Weights of a small transformer language model: 8 heads of 64, LayerNorm before each block.
Each number is 128 + 32 x the weight over its row's rms, rounded and kept within 0 to 255. Layers, rows and columns count from 0. Numbers have three digits each. The size before them is the row's rms in percent of the matrix's.

# layer 3 MLP down, 512x1536, rms 0.0377, rows 0-191, columns 1408-1439
090:141089060110079132147065135102084105120036032098135118139188114116111163158218152139169176164112
087:091141092215116155217114076124092121135187166147105122133131157112121135139174116158113103089186
088:147150114106143163133144179101164143070071095134117147114129105149108127062170174154136167100068
094:135130138092112120191174097115170178132143156123156123116172159122122091073057077146133108143155
094:129114078145169151084106136165103190105102115055144126076068144158089173124124119141115185178137
096:108095111148187161083114153124086196128145097129172134150121137145147220114146159113110132157125
096:157146146113154126156124122063101161092103168103131117123096100149135117145143059175162061123135
086:125137192185154150122129160155142188136165135133131165095141172148118129132190148107084142107169
098:117145100108179158168165112135120101140121180102080167081146130104180161138116088155068152127118
092:105150046137113136043139127204104171162183137172170118109131047105104124155133112124157157114130
093:089146176138138091097176161122134128132112143112153107146121135091096148133175171127133147195120
091:101117145114123095184136112098098116175150193085093129160162166133179062124092097219129133121109
103:112188191128106085128148148131152064110091147124115100155094153091151125171110153155190146125093
100:170143130151154120067135108167144156143155088099126153115122072149113201159098150155134099078154
102:175182112166140148169142121117054104174111156128108095149153139104153121129126136169117148095117
100:183117176105113125111167104055169127139076086162069082127101148084208104070112162039165125090143
101:146149147144191155129111171111147177137130179086090142187119093080185145166176146147174130138135
098:138109150146157132147148101122118126099164111163126159111111167122100156069112109125152146166124
099:175085130084151140095155093218074106144102138154093152111130140109138150135176094167153121106110
098:059095109130111143136147115153135114171124152179127147196211096117155109138207121096119138079176
101:095139160175114182138152126141119126155113125125097076133164122141179142165128106108061132111147
097:078082165161109131155115111097111068200146114099061180160176170125119141119156124130103122074071
099:101157194108162122053076100137126108083182095215130124210156129131129130181114170138074110053169
099:104062123158149203103143123134061181127145105116150077107101094141134135153153119165168135116113
103:110093076118140139126171096166125142088085102160105136149117142129163156052133107126180185130093
097:107131106139194169097152137131120080094160106155152104148134141129068123038134174127117048125042
096:120125119171120101153161138118158108141144107115070105092099106088101143080081178118084217149106
102:151101085057101114121144112117137111156119162094166116164158168139104148082093137091138106123098
097:173149140130173060124105243085177101166151175091134076120138119146137155120100109129110097171159
102:122173143155156099119162120087094170126120131160109053140118191102098131165115158148116170123128
097:177119195129095089137100166141139135182098128165115172142044156146136174085074164167116145086069
096:135105095166144063167110094103130096081122130150133151146153129162000112121134078122147136127115
106:088211108054148139195144125121164143102114123095102122139156158142162135103102099125088156162090
096:133147097183114170142161051130083145121115093155158153118075135161101133133184149107148154137119
099:170126088132064105134124077100121102074122126165140139094113113096092162173119134158104072165124
100:142138118110149116186175185108193168114102153147068119120103075116156095090145134139135139118157
101:151133153126098080135171114136118123084141085086107135155128118146174100126129122194098176107147
100:145122124111111131172121118134179173171165090091120102117084192140085159111112098163117192154098
099:180124143145172126111175058136099129123099142112143182163128121115160121128117091169148097091057
098:133117143095115158191094136106180167204150117123149136115114123105116129150114144225151131152095
098:129123154086182149128038136079113121063122114097158115077192126138124105097118123056127137114094
098:143102119116089155216145139111107117157101134188139132121149111156068077176186100135117156089129
100:157158159132100108099171099109134232188117149147156115143164112094141114135054095156113124077128
098:171078143067110120154097127127166156148139101081195087110182158129084101127133132138087130155089
100:167139082129133150059159157093092162104098108140092071092108093082121075098101134096126127167166
100:081109104140138157150180109146168083164114124124148118078091105133154097101132071130128143154156
097:079137115155071131108132108065185112142143131084119109133084088100114154154121093072097129061116
100:161126149166074100152104116167099100142084107155104157121131097063112101090141096100133133097118
100:167120107164136086191114097062154168100104072125146137164152135072106143155127142100110062075108
098:096157125061087109112121119179143076135166146170088177097127128117127134162147101163132126138097
105:118093173128134173084144132121160147099150106148128153119185123098128113084139113173123104114131
096:111136126145138087130162144141082149107067139127092129129119081144114140112186123170131086139085
097:153126151174123120130126139102155099039125105148161160140100173116181071156130154135120114158170
103:175102119131189154128148132098115102152091157185089109167146139148095137113136115153081128102112
101:199100155129157151121144105124101205186130136136110173156140162142084143150137070163138172127168
100:087094175101072130101144133096120115112072150109132089067152171092129134173097152106088135159093
100:105096162166118105125153107065060163189145151128182090095144103084141118105098118093122140151153
097:097113130156140177129174149146088076085169137120087110210132133122166138153184110108145119080124
104:165095125124114149110131125176097167114041099191100127073107084107091127144111152143131094090144
101:115155154162149147135101123138122101119142167113155119126160124128102138101150161068161170134106
099:144137129113080107133103116150183203116069141153086149123136109115164089098128083103153118096122
102:183155102127073117112144129106128114192133164149151105092138083147122102125159133126130188113134
098:155098156110119113153117118192111160099146165139083128148147107164086121062148128111132116133168
098:127151173153162121103134164134099117150079135143066159117092114150132108154093126160126126157128
099:117075102115164139089178088107048177175159147156138134116110106146195101172135079078100141121180
100:150108135131104063043110118187197083126169147151130135139133119084087097131179148067110165141160
102:130127081117093085163095139104130130076091140131092123081163178120086139168119101085155134141136
118:133093156120142118168126136126133156135078144176127118121166086203175137096095141144141141148131
103:100117106138128129180129117161117158085115193130139173120092159086179120155151151104140129136119
099:112152155105106096110097138134122127161206136068153120158101109128166166204108158170092140067165
099:109126172119164117104158119119125120132143153119142133109104146102130155107113153075121113118183
100:143119086115119133131152104120093091134213129101155144084160073125126143139150135123183121132091
100:122139106090153156153084160108126146098108145082141218096165188144113133129150135058155124070183
101:193134124098140160118101147130160126118138175120179149138082196138083065155090114132117126083178
105:153148135131111162111139185080118166174162064161076148134117169104080150193158112093159140126178
100:091122148117092142069061122132099182148092134137152072133128146157154093086123088135136107126126
098:148128097109091152113101118122121180100141182175126141143111121151151122085164123171128096146167
099:178150123155161161103123126088131210106148126166119108140150074101094127098115118122128089102083
101:184132138126153160144117119120095115161112142105161040116114147124186142140097097082124079152107
105:133125145097118099101113117098154146153097141120118130110100136118141134121089115137163144138109
098:118137056113069141089152140125076162082118123130114106119116067217148156109105138132190128139086
097:158075081126123158078176130166123108125086073107156144125134146149118164140161120128114102126113
102:107157066116160146110106139168105106085086130176112143098105098158070099105088224169157062140121
100:155109118089162133134164098084188172093140141103147146167158087120153134081151140175155200074072
102:147138111124173137131146123155125102107190094151164136110138127126146113171205110114188060108102
103:122157122129061139101114123121136078102120168167148107103081130065064103161131098108117121144129
100:124140132153114149117053127072134121114097174084163103149151160093106122058093143077184159130148
095:104160116128074120090190135095096114128176118207074081124142117109159045051151074199178091164132
105:132100134076142063203144127126131076155081183129195075117097112121163086129122125196105086154110
101:127104159144110188163095134103226128161079080145105116116082172067155159089130094163146156106111
103:055191103162080129152096128083139095098089158132049192111144106135118198129091148094105099096079
095:174123115161110143116164114132135066167106115130087095157104131171122055105127086064113158110164
102:062171148119124135097143176151114136132215098083160086115143187149087118119115095110135088138137
100:137118143090096113118144104064101122133185163143104116194186084112105150177123134068110093106150
100:091108128119163171150095105136149112152165134145137193157105135145082095136155135109093108150126
103:136127135147124107107130120111123153179155141145133112146147144101097117071123109176117123066166
100:063134108144224107127121107093095158142118116103114109115141168107148111173123176134106158140124
104:082127144103218102113162157213132096081151132045159188123089119163144128159115145082168157080093
106:104165074114129102117177126124054093113185154131160070154150085124102140176111134121176111138126
101:193139133064076102065145153109112122076100082134121163107150135152130108125075075126129032097127
101:125110130142135111155092091098151177119085057193127111074169110165093106114078172085059104086180
103:130153128099114178139127121163169123105120105165111140126118081160143165119108155143125146051155
102:097176081125128169164140146074143097147096134175160117115114177158176134106120100084104122172130
100:144128092078077134158160096045146086144159110161086121099196175116081177085125084143088121099110
099:179067097143111116158117123103073118111152139104075175151153155150113111134121124149152103147141
099:176088137145140123158104160144101112167146099102112165116131156113106118191164101147157182158104
096:150146198113130091084173124176076153083079145113086112152166138108121152077122149138077118071127
101:143106118171079141135192121162166124148165123089136141144122119142104113169117131108097152154135
101:120146149119148138073169134155088155131124165065117130123175082130140146112186080102226136132131
102:147108126136142208126160178104101155124132161172101102138189172155149156178181042126145186122123
097:199119096132166098059137161158120067111160196210134139130191164074140085156124123143120118092099
098:146174139153138142127092116113206115200148145067142154108157136147104096119118170018104147132098
100:140140176163136206096116133144124146167183130141097171157093087091120141119143166185112134173156
102:104178142169134089167098118085084074082137112121153224108075115115113111070076066067138133112155
105:105127099125199084053143172155158145102150115141114136166126099153157139098191124123110176131105
101:123135093167139132066170106084168046101161096134126087113148113084088076077142140138125092164172
099:110152146119086118110123137213106121104161132159113104083139097086159143127131130167150185134116
104:126053081140154097100172134126134115174118124140162124155157081132168105110139156130086115116098
096:145140108127137130087106144144152117198170120099106119078125172149127163153118098140112123123081
100:111104092131121101156173149160122112153156112072157159147048157171137180122125111085124095121104
105:148115158124069124142147120152168135143097123200101110229081142092138099095180116187116155153169
101:198162135109139069125160073123114137197142111165073124093081114128146140144071137072160115100062
105:087195141137152116116070131149190132149087149138170133108132150094109149139146181099135151168145
098:084143152134089185087118113083127117083113159154120152129144139088083137180131097133109104074079
100:101099126109160066126150159156140129108116110144148178126147175144167155038106073164103141127105
098:119146115107102086159111137119117121104137090159141110160127127143128108203194100059136118147155
100:168079155150166140137119113175190102103173126140201076183146153143167193079088115088135106178096
101:081207093136132173120082090167117176142056126161135104191131112118131122160080117092093113151134
101:127098171112150151098089114148163098123178116132132143102106113115174091084117100127138094052160
102:064129058077102154114148139083114134126117099026166185091119141171097156131123116142151171118104
097:146113177201179149149117128122108142182101098106091074124155094140134098127138133156104092134161
104:112119125144113157106115142167089082082185152102155080110134167123100078133086191113140098158107
101:111108151147108104180127155154079086068134121157121063078105131137133145153141094096116085156122
097:116145175145155133183062131094146149109200085176154160156100058173108094119075183135122084146097
100:180140141140139134134156157180170139094177136074142123158134147179137140171170141124123110134116
101:128118122176115107091120116127135129158057140143153121093040108091218121136084189156100115143147
099:108146103116119103109116132126073167077163144115145154113142117098116102132125168122158105155165
103:167166166125135102138132130135148153196109110062125103142127115106129161161092118107098113161161
101:156106101180137138120152094120092123103127168130101136135116115100136127166097084084115102127150
099:126119087133114142152133140113136104160142185069080177151123189125087137082116098134073190110165
100:178161093145114140131152121178102082134163148165180181147127140152121093142160104102117107145127
099:144146128106119105145134133088096189178112153095096129108151200087125084155126100129098132077124
099:113081109077123091125141121115171128167186173127104118124139107120154132218149113101100180080091
101:108124203102124154157125106127165146118072139069086090141111163137125133121149076147174112127121
101:135145100150175158176139117107098100150153159085075080135074175075097125116160105142104109093111
098:143119075121151116080107097109092173099131123113103148146108194135176153143177070124132111160081
101:107150136139149127200092146152162209126156156139125127104188112140107067167128122115183104087132
099:111116190182124104076032133162076109098188148112164098132170103173173094124116108178104159135141
096:161141118165161135178063134127054193105115130116130124130121159121090164152102148115159172118112
101:098141138136123112126083101108133127116101104152115112105087223106123174167116154080110097160118
102:116141149084140162151103160102155142119097163142144105090176127116176107129145181123085087239170
099:049119127123115116098126115098156163097129195146099145111143181122143135133140114222117144091143
102:141148134128147158124091136150134155137052137113145097119152150111171133137148154182098153152125
099:125148099138109140097112132072102136132133148136124148130122182074120136120120137162127122124172
102:126106219133123117107147103152120067080102104139083099110143073116183101149134122126163169136207
097:146108090102096146110167178152148114124113109176080122149203174138137139153132136186138156137118
103:088121145114134145108156140109109176177033085146090078117149136142147126148160170097106074121092
102:122106111138116150167146156118138120158063146118133143176146100089098134135114159148148112097129
098:100146095077182165086117115106153100117173116087114112121112143125142205156092116120064084127119
101:132054143120058128068166124086127081140134104188132152116107151134115089092137067111110112142106
103:082118161102071157094171171124123130070164142111143170158126114181114103051211120117134083142072
099:180157089086099130150172152149107128096133106040189107160132104101077087125093101153149144137130
100:106052109126132055088114126171143083115073127197115099079111092127094087117186103130124146137069
103:112124128201163184093170135138077152129120111164157048109175143144124064145176120148098059127201
096:109020148111144128092152118149162146107084140139153127080101138127140129083126147132191155100082
105:105158170077200158174138121105133121107092170102146081111120157069145065117136121121056093128106
101:113159153143118161129146148127099122094105174133163124184208158138126218095110151158107157186136
105:156115149098138188124122128202085156164067121113135184106099198117148076109126114128144134126141
102:121155117137123164149130155120155151055104146112138150112133094101133128143091087110151153173118
103:132110118116170115073119130170085100119140136138175155116060163115165086124091188161119139068155
100:100169120092088130175109118118149090104146143101149148148124118108163144111130144121064112136142
100:056145160085072081166097104083073125121087166179133092150150121147156160111205084093091078134152
104:085146094137202189130112108086122104181113090102124107055131183118152152116116168098125226184115
100:131130127156179227095101108103178118139144118118128098152145152135156158132134161109176100133132
099:090208103122135110130060149040080089098106127129026113084111108114123121102138149007103129128129
097:189173126129115103083111080050138186147197129087136152134132107098118179130163144135133063134158
104:095151168124189101179141127134145123111132123134126140187084154146131113171096126159158117143081
099:085124096146126113103147152093145105152033123109136129121136123158101136111085068134128135126148
096:110075218160110068100142100088152138108125136158128139120161115129085138139232135153113119153136
101:098114145175165148152076119120101117138120091122117114121194125119111138152149156165130148084102
098:118161140137146166125146074130180087068188146214128079148141154121147138123119113120118140121147
101:117129117209170152132103126131131102102056135105151059159138106120108172142146095087182219113127
096:101147165136207169200139105149137147095102112085150149169124121135163148123132140141146132136207
099:102173122095217169056202117066156152107114150143119118177158156104125193144112092194105126140120
095:081090152101064064098133130093095113107140101106144072152138133137127101107138152142152084153098
098:204094070161156119153093125163206129115099097069108138111163131102188155102109172129132109101142
101:129137133126099135192149182151161129160108087114127113074151088095196160062160125171156153142127
102:128184221116117109107143150126154118183140117107111197152098154088158173135137124113166152079166
098:095147145136083134185136120121174096188087149090065152135161127138144158127145073084094112131117
098:176125093155113189126165152079076164135156150124099167141068164158106116140174127166177073080063
103:075123093109137123189088144142086101152110137149116127084111129131147075128116131139148152113125
102:137153130151053186151116155210166089096111149148147143120114091139085081124162143174116067087117